python train.py --n_layer=9 --d_model=256 --n_head=4 --n_kv_head=4 --head_dim=64 --d_mlp=832 --vocab_size=8192 --activation="swiglu" --norm="rmsnorm" --norm_place="pre" --norm_eps=1e-06 --positions="rope" --rope_base=10000.0 --rope_fraction=1.0 --qk_norm=true --attn_scale=0.147 --bias="none" --tie_embeddings=false --parallel_block=false --init="uniform" --init_std_qkv=0.0253 --init_std_o=0.0253 --init_std_up=0.0253 --init_std_down=0.014 --optimizer="adamw" --lr=0.00238 --lr_mult_o=0.779 --beta1=0.9 --beta2=0.98 --lr_head=0.00495 --warmup_steps=527 --schedule="wsd" --decay_fraction=0.841 --decay_shape="linear" --final_lr_fraction=0.0 --batch_tokens=32768 --seq_len=256 --doc_mask=true --train_tokens=182800000 --steps=5579 --dataset="wikipedia_en"
Each number is 500 + 40 x the weight over its row's rms, rounded and kept within 0 to 999. Layers, rows and columns count from 0. Numbers have three digits each. The size before them is the row's rms in percent of the matrix's.

# down: layer 2 MLP down (transposed), 832x256, rms 0.0913, rows 429-459, columns 0-63
# gate: layer 2 MLP gate, 832x256, rms 0.0957, rows 430-460, columns 0-63
# up: layer 2 MLP up, 832x256, rms 0.0908, rows 430-460, columns 0-63
down429 092:529420476509552471519520439564485534545488487483450438445488577492501545450495462505503541512456480511470471510494515523503567479503454512467478564443512480428492419457423459513496571477492490
gate430 105:479438517528457494494532488456551495430504492480540468393485538466467460450518504474495485503538557501499469595452473453409502572543407543530519497501478436493468526452486504468602478453437454
up430 102:595516539534558534481487550477516506490542458514488534461510554498574530485517446503476532558563477574447528568477540517582440512512517510500434510537525511516506572502500504508416481508440515
down430 104:562443453498472480460504527539491498474524489478464401502482553514448531544570529513409491428514496494480538506530453552454496611520514506534511471517497493455549569511524488447557566503491487
gate431 098:492438422528394496560639484553483573497577575524498514478525504488458519521538461511501463507530476486527505515496520453507553476507481499488527576464505510449563481531540532481552467430490521
up431 095:519524396508445506523524430476496515558524487485461468509452458446520502503449497587535526521556558520508454529534570560499497480489495524562518456591493512518524470495512543500434506491515485
down431 096:480488454521438496466564492447497530521481497491473463538421469452500506559560485451496407524464519490517472560454460490508564503523492488481562561417523488413536369491469470556555471509538508
gate432 104:522500471445508492510505453476463489574540442467475532542499357492573471483452496525455551499532462544493490488490564461526515470503513494494496493459495529488492487524486566508555559452477490
up432 104:546510479522506575564465451478565498512457508472556513527534515490494499514504508497534525477443576531541489529474429463550521476485537443462484495468489423525531480477477481531499492532503523
down432 103:481487526473482503532429435471544502510435451487476578509521512492510460543500521496504480459525522464492516513512533446500447456473461543483488592536466539470516499462561462423514438510545515
gate433 095:520477425542489484526500578531497497458498498482508501457514552560521536457509481487491532466441517547557498476491443528459521513532511502506453495513489524605487470505479519505471539436451510
up433 102:477484500345514511478549513495568572572471482555483472482538480443464464522511531521448547548571534462572456526557472450495552502504481550481508500479498486540519506415437563535520463510494462
down433 099:532420484515506546461580504491619516578447571505470522486506483511513486466504527509496520525579464507471456489487583454489479509459480491443537534531421497551463527492554514458554544488466531
gate434 099:481444549532544482469546478482532479520551455460455478501529483524481474472495443496520470477481517549480458550404491560460531552555422497500561493443500514440520530490466504524469536497470491
up434 100:473569576458485488542468507542474464490527517537427462471538513482533431512490479472463422542488471476520487472492472523519477472526499518471524437530460491520489484457484528451470529547498586
down434 101:468475470542510492468468403525507547515485473511581556495432581511439507465527532526491471518544486479502556443524534466574438474528483480476418479513483512467543419554558547493474537466510514
gate435 105:524465535549475539528508476527491511431489489504501458517520507526559517483443433494470459518492486472473503516523489468534527537457501547524487534501436437513499524536518464467485445506471404
up435 101:522498533440516541526461456500503417509473575514540536485476527400528516503529468535460513507484494411559520530478564508541469455503469580580429514499531461574471490472460517560488486501547510
down435 101:549567504567504548537473478515475466514498496496505463591499599517466535484498498437471525534530545509449471518535533467497530454532553503566551523508477526492504480482466476484475465488484455
gate436 090:448514453444551517463481539452577531563495481526459482519516473563502444501493473551489502430496483527464561522521466492503560476482503526493514469560515468506533504548559492474501412512437436
up436 099:530480510461472477458537448553479533534545416517406445499552512557471439443501452485545566542551504550500514541430515576495450510565574429540480482479493555483594447453519535556516487444583522
down436 096:519535549509519515517521496554451502510488429551546445558541501516505490415543484453521527617595543528557471533454506523440494487515540513475482594490507453502576538489495485484441421437459494
gate437 105:511501469527563521491508425485476536514484527543532476501491552521497503547564509568493529493536469497417465479473416407463563586506497511535479477472480480541486484489469497434515478405478565
up437 101:513450482495522498503444447504513534447541565541471402497528531527457491495476458456537478519441501510478498490487467488508572515530500634532507522527490502462536520534519407513521540559512508
down437 105:515486530489545561537538478552503527420472565553458537499484578526520487547490502493468522515540517545455490557549444519487504465490560532495507616491571529540525430513567509523525519470592546
gate438 095:551450476505522517414569480492563535558519485561496478475526416478503528503558597450516511451487486543516499537514497424508543500523506459549530432492505499437514548559490471489521484490546436
up438 097:467532488594511522571477546454505533548506406565471516494478560481442517522525459440514564519472491524543524502518519579508464544502451537526460504510531471448471527525477532500516637496435433
down438 096:549477538423467569446504470470490502460465552529513441449516485532487511531515532453456449537454527432441485543469509522413530452482504541483486458466507558505419541488463487517594492466492577
gate439 105:550465515415504461508517474529497490517509517494505536495506461485443573486495544539438526460519503458482612518569516526560511552514480483490471568441564519476539515493475519513494484505519519
up439 104:513508444502464509506528541555480547467557500463436408546525552496548529514505493509517425432489510554545493518437538553537457538516495517482524481426460536528484557489523474464472523458505508
down439 101:474486506545473524538520489447510429521540535460451459484497524469450511556457487459478485407523475528527487413415536489545518574559476563513515505374495542461496573493473510500514442459477476
gate440 093:489533483473491511500464494524429497503475481482436526547451496453474474553416553441507527595538510516509466545470452561533456513550441561506487517459492475559461558501392500375497438489504455
up440 089:446544558497514501481472552522455480525497474474497486570495527468540509499441532482442421540576477473487445442429479519509498446505467541523470441500441529496500482557434454451528517507514502
down440 090:418486525480546407506503521462510534489477465526482537545493516513489478439586510473506427513538492575518460446521488521504503480460462564509450456492485575434572446530463496458487551518491482
gate441 094:456561485441440520546507463454459507485461488559519542515474539458506537453568531530474426514470472448505499500539518467509454474454566527424448483516465466543485485507496485493381541482594526
up441 096:444464484515569459526478540544497598459440534515458583494482492496555495427486481535459490486492526464513569516593423448493510477495553518433470468538454465481408485510501454518500434498402496
down441 095:553486526460525537480499543549587485502495490513471523561562486537472450493457535564523521421469516496535466524546484460475527497542414488487468463491471488502478417461562535510591507546494486
gate442 105:486447459507476517584530490456452533564478524470521474533533522546436464525501514516419546492549509478514530494485575461480492519492404482508517500483441465520498560476522501542488522506523463
up442 102:517440566507506517566517498456505560553425543491476467495506513432542485516518571501505537501515498461495489533535465570476432499526436509491475510490492552468584508532573542527557419528450449
down442 101:482538481502468463564478498506472516514442483472464483545510479501505511484540514442477495545501464507467555472467537523524395484494432519536496542507449555464486616557526469461532437512507469
gate443 121:548502486433481517531507484489509521558493410543472509436475505538524567493469478499543518467525516509555518493508558420550547475527503505510517573496492435488490522456483615490467537476428480
up443 107:504556555493513444436527491495478540497463482581467471502572442514447545547493451427507446458535502469561474493463483462482522524488438579523493630548553516436571532534514501523472479529483500
down443 104:480436455468501391512440511505443386541522558493502495517484462538509527541458559411477470530495528515489522525503529473444498490476567543528433492518554504510475574465556481448519547504451561
gate444 102:551551544464466488546484492496550515498529477437501456473563479522520599489515458508385514497450452505473499492544474478494511457523465529508516561490441463460521510475520462548407529510521470
up444 103:460488560514425466507456539528510573477531498502493526476457507531480504418547492522510487554504463507463496512521538495479413509497439548454552488511542478558471500470494573486577475519483537
down444 102:458455512524470436541494471459485495515528534487490537460438430495416504534502545561457484552496547495471537489522483526492554547456544515529439518463520504502405469468530497544464461458426573
gate445 093:549472547510524451464539440536497473417451517436531572511470486515418529489493516485435509463504498443461510532428454544507498410511540459530518489485449551449483477469519491520522450542495621
up445 095:460489422517471533386562440525437498488431514511534552531495552452507513543414460543523566465509538558574501511463555481563490512521531466505515560551516483484445497501452470501518516406491524
down445 090:543532580431486412438501549503487442500532497535539544535525385488527479495512518509524532545489496460519547482474466482446522526504443450525517515465433566470476579508557504521516510480432533
gate446 095:538550513517510545487486536497527549560474497524522524483484486508494470491471551600476477507591523486516524510493487451428568566589502494497479473459536496471542476460491520469525475532452541
up446 100:550470511511502468498455500500491456516447514429500476504531488535495548408545459518525557567466449477531403533503508521547532469437560558483599493539506468514492533507479496570521518591447382
down446 098:506443454422510500462471429541530485569496469555564474463478571513488507440441457517513516577523567513518509472471538528491486481525452490530527540470464557490471412445510520484509511513477507
gate447 097:546511408506462523537524466459497573497521491445528557452460473505453506551439449475522506500536543439593504526515466509413480528498491512479535481460524473467475505466432537487495515598414440
up447 098:473543431481491491501483511564495526479462491539389499479465460579505533494528551492560557533556477508478518543597527482487513486536595424550511505483518483479513552507508426488507514450522500
down447 097:533540538564501481518512459454488452514470430474484496475485456503473545527519526509505514632464545534457485488509428487508574483522563513501526473527512410486467640471496545470552418536472564
gate448 094:507475572487472474516556441476446500482504501491543466515443504484446578556504573504500452438504459533469517530522525518501461476497476473523487524461500503539505493533501530506516504480459518
up448 096:417500543436536463507400495544438460468585483452489505484524416554516524520475438478482514436497503441479446467537476463501450496546465550486469517466551489565461446465458516502517519503480489
down448 094:446518502517422462506512507481484516474517564499507475524485463468529512457448535570494511495494519532524516468531429612496516460559462505465485470520492492487516584471466449502456498557525496
gate449 110:523555410486534488429457488518472529524504527460482527460531531483465468411482467468504482461514483522527475488514490479478523463582500502473581493515573539489501503464484512452483512515510565
up449 102:464522505472527465456496475491536537496521518544540492534458524480558465532563454506502526507530523564459537507516485506489510461526502544586455540424500534499491560477385489486428522480506516
down449 101:488506406470586521453543394532524475479488495517481455433549493490462490471424545528512492462505554499505469575502513531467488489508487479547528522447458444431464487486528569553509515517470589
gate450 100:508460472521523542505518543563487460435489497446523488506601485504485446478514557531494491493501506494561529540415476532443538540480415483500474450511525507488531458504488478467483487500430473
up450 104:507556498549498486538469483460492481502473494485436490595583561490532515451570460506465516478425493475500445536535511519483424499601481560447452493481461399474501540498512492499413454529558516
down450 103:543447535557461487544477488523510428481489526477550513477531456488472557509494486540451524447492486594495551513394526472457488474503485466414488448494548459467497452488517490526473473568512514
gate451 098:479498521498517504497530510572514436487505471496503551497465445493514533538517507493506465540519421482484531556537481482488486564515512479507492520479511489527492520519536521518555546457436549
up451 102:528477524443443448489442597490590396530495532511517517470486500480511489484491488484498499543581454536486517568509540499548502456504541479413503448465513487471494516490482468493474468490489513
down451 101:502505553516533478542509492453495442494502447538529504538536470464523514562527528516496472532453548443513521557480456473462473507466490529547442541543532550525523472534484533463464544575549533
gate452 093:487518514493506499549463546504517521519537532458471490519527522516488497427527465506484465491456497486427504489499574472487403445562508496476438525472495445519472523570457530516515503488576446
up452 100:541520558513528506497527507462525434510522541449515519542474564533521480546532490482529584491556499515538574522475567524616546510517463502497542538456529502478497530480529536517442538503484544
down452 098:443548521507415468526477421480476487507497591552474511484543476488549482490516525515469451544438470530484458472531471573442461461521519479473409502539468519503572597488415466457482453518548503
gate453 100:498545502509535531534522515509545539529534533584432579483437552489521473526483565483490506541509455448539573502520451512490512584462574488505528449527580449483467490476516473516455520510562453
up453 101:510523511488494482481568533546441514558511527450515498495500505580512428542489587441507475507555583468501423485521486568546465484438452456500522462479536480573512512447467546481486531541495467
down453 102:522527476502525494507422432487507521473495548512461527492603530551530538544529463471450538475487462512462582486513571593441496628475523497519507534534527503590483607528565478494562488483502449
gate454 098:408455515530545514463505462463503538574565446484506468534530482538510431487474509586489499525472444528561572456524552501496561541519464504507539555515486525434476496567533487535561514478497423
up454 101:502526384481413507514424507536535469536444527519526595520433536405570538448564481499458474537351482458500551532473477515546500449510568493529461452519552500516441537519534482506555474510566512
down454 099:495471545542493450467498607412509497579492444535546573450521536483470465501510513524537445489483524443504470536431475503545486507501512483539477500524564501474469485462487491542522462539498538
gate455 099:465512501475504440519444490484550571468525551482542467392564526467496478465495487511498465477517533489587490513525535504530557576513535454569497525523554562471512500533511587585524588477430489
up455 100:532603477510568496513484537470499497494459517595564504541471543501450539475521462474495538457540642501503554529539467486448516516472527464518485537492449447537480487505502432464471491506511518
down455 101:469452523507450494506463488437476525511536461547552506478515503466461512485506532501512476554485493466450504498522534563509574524487462459535457544461480411475473446472475503493506478514481467
gate456 101:501465522480474561424481563437551508551499485443511496408449516481511530480516474549479532484472492496592472490494498465495510525555451546479517550525456484465483539480458520467559594492553452
up456 101:446540452514486512469508461484536496502470505595460561541536538435475447526511518513457478487450545446509490431450541479539446542447488512487397435543551461497555479498516572523528449438512581
down456 101:542544519518528615451528500478509576509463489477531392473524544496496486522503605448501489487497451429565507517494454509471523497440486515525492456522468533500480537457478485503552412453494502
gate457 099:474573448535517513485529483601475507495482467490481527571488548520474535500542456465514449454552489505441524550453480499463488499557539524501550450495492428469511471541563487492433484520525521
up457 098:546503607466530463432477540509566476529483441502596488461455503521515477493463575470583477516509433545463490537464505503534474640436520424532547525445430517480543486520472473455431567474552494
down457 101:498499542509461437506423472412484449494524495454557485469475487507538528528514571496591469525447553524568519395465470508471514551506485383486497479489518499537524518499494531510420539544460514
gate458 100:538539487496552592508619518529460530539515466545513555499483565516484505528521477547509458401535544525545526434497504513479470532521502551488546532502600476541475455539534469516478507494524563
up458 106:425519520531540566476519488464503410535498529472444508521478521436459503558512506519546465521494463419537525487542506496605509448503564595542458487489526503505527477480482505503521548466525517
down458 104:511519555534460537538534536545475450478489512464434496541519502570450479514525430528507505538417471426495490418530517489438533537554638528566486505461499567498506560545436513516475464510535446
gate459 100:569406465538436512513527498504523513539575492473481462475473422520440522514471499500489543504496449506489501497474504532504477441575482561518511533459524435459513490508519455481546474566522527
up459 101:517568537462467503514483533495484566485480501451490505510480467463573495534481573500559501564464496464523534504464469476493504481542515447530490547453513541471490528420484476443531471463501380
down459 099:524553536554516471448522503472495442551542550512518469496577527495489525487498534569562462536513495554529505498490460495509436542497507471479431434504536468477514561473456506492484443467556442
gate460 108:519457490522549475497497475508448538452484485507512483504486591546483537500555487515414544489536563499568435568498418446494500458532517469517542546462533536556492544486568484528439524487522484
up460 104:462494490458547494519528523495524516526488548488510554522501424487486518504523478454475512468492504504468535508532497476536497538507497544482529521504514528483506521505423458474568508460442465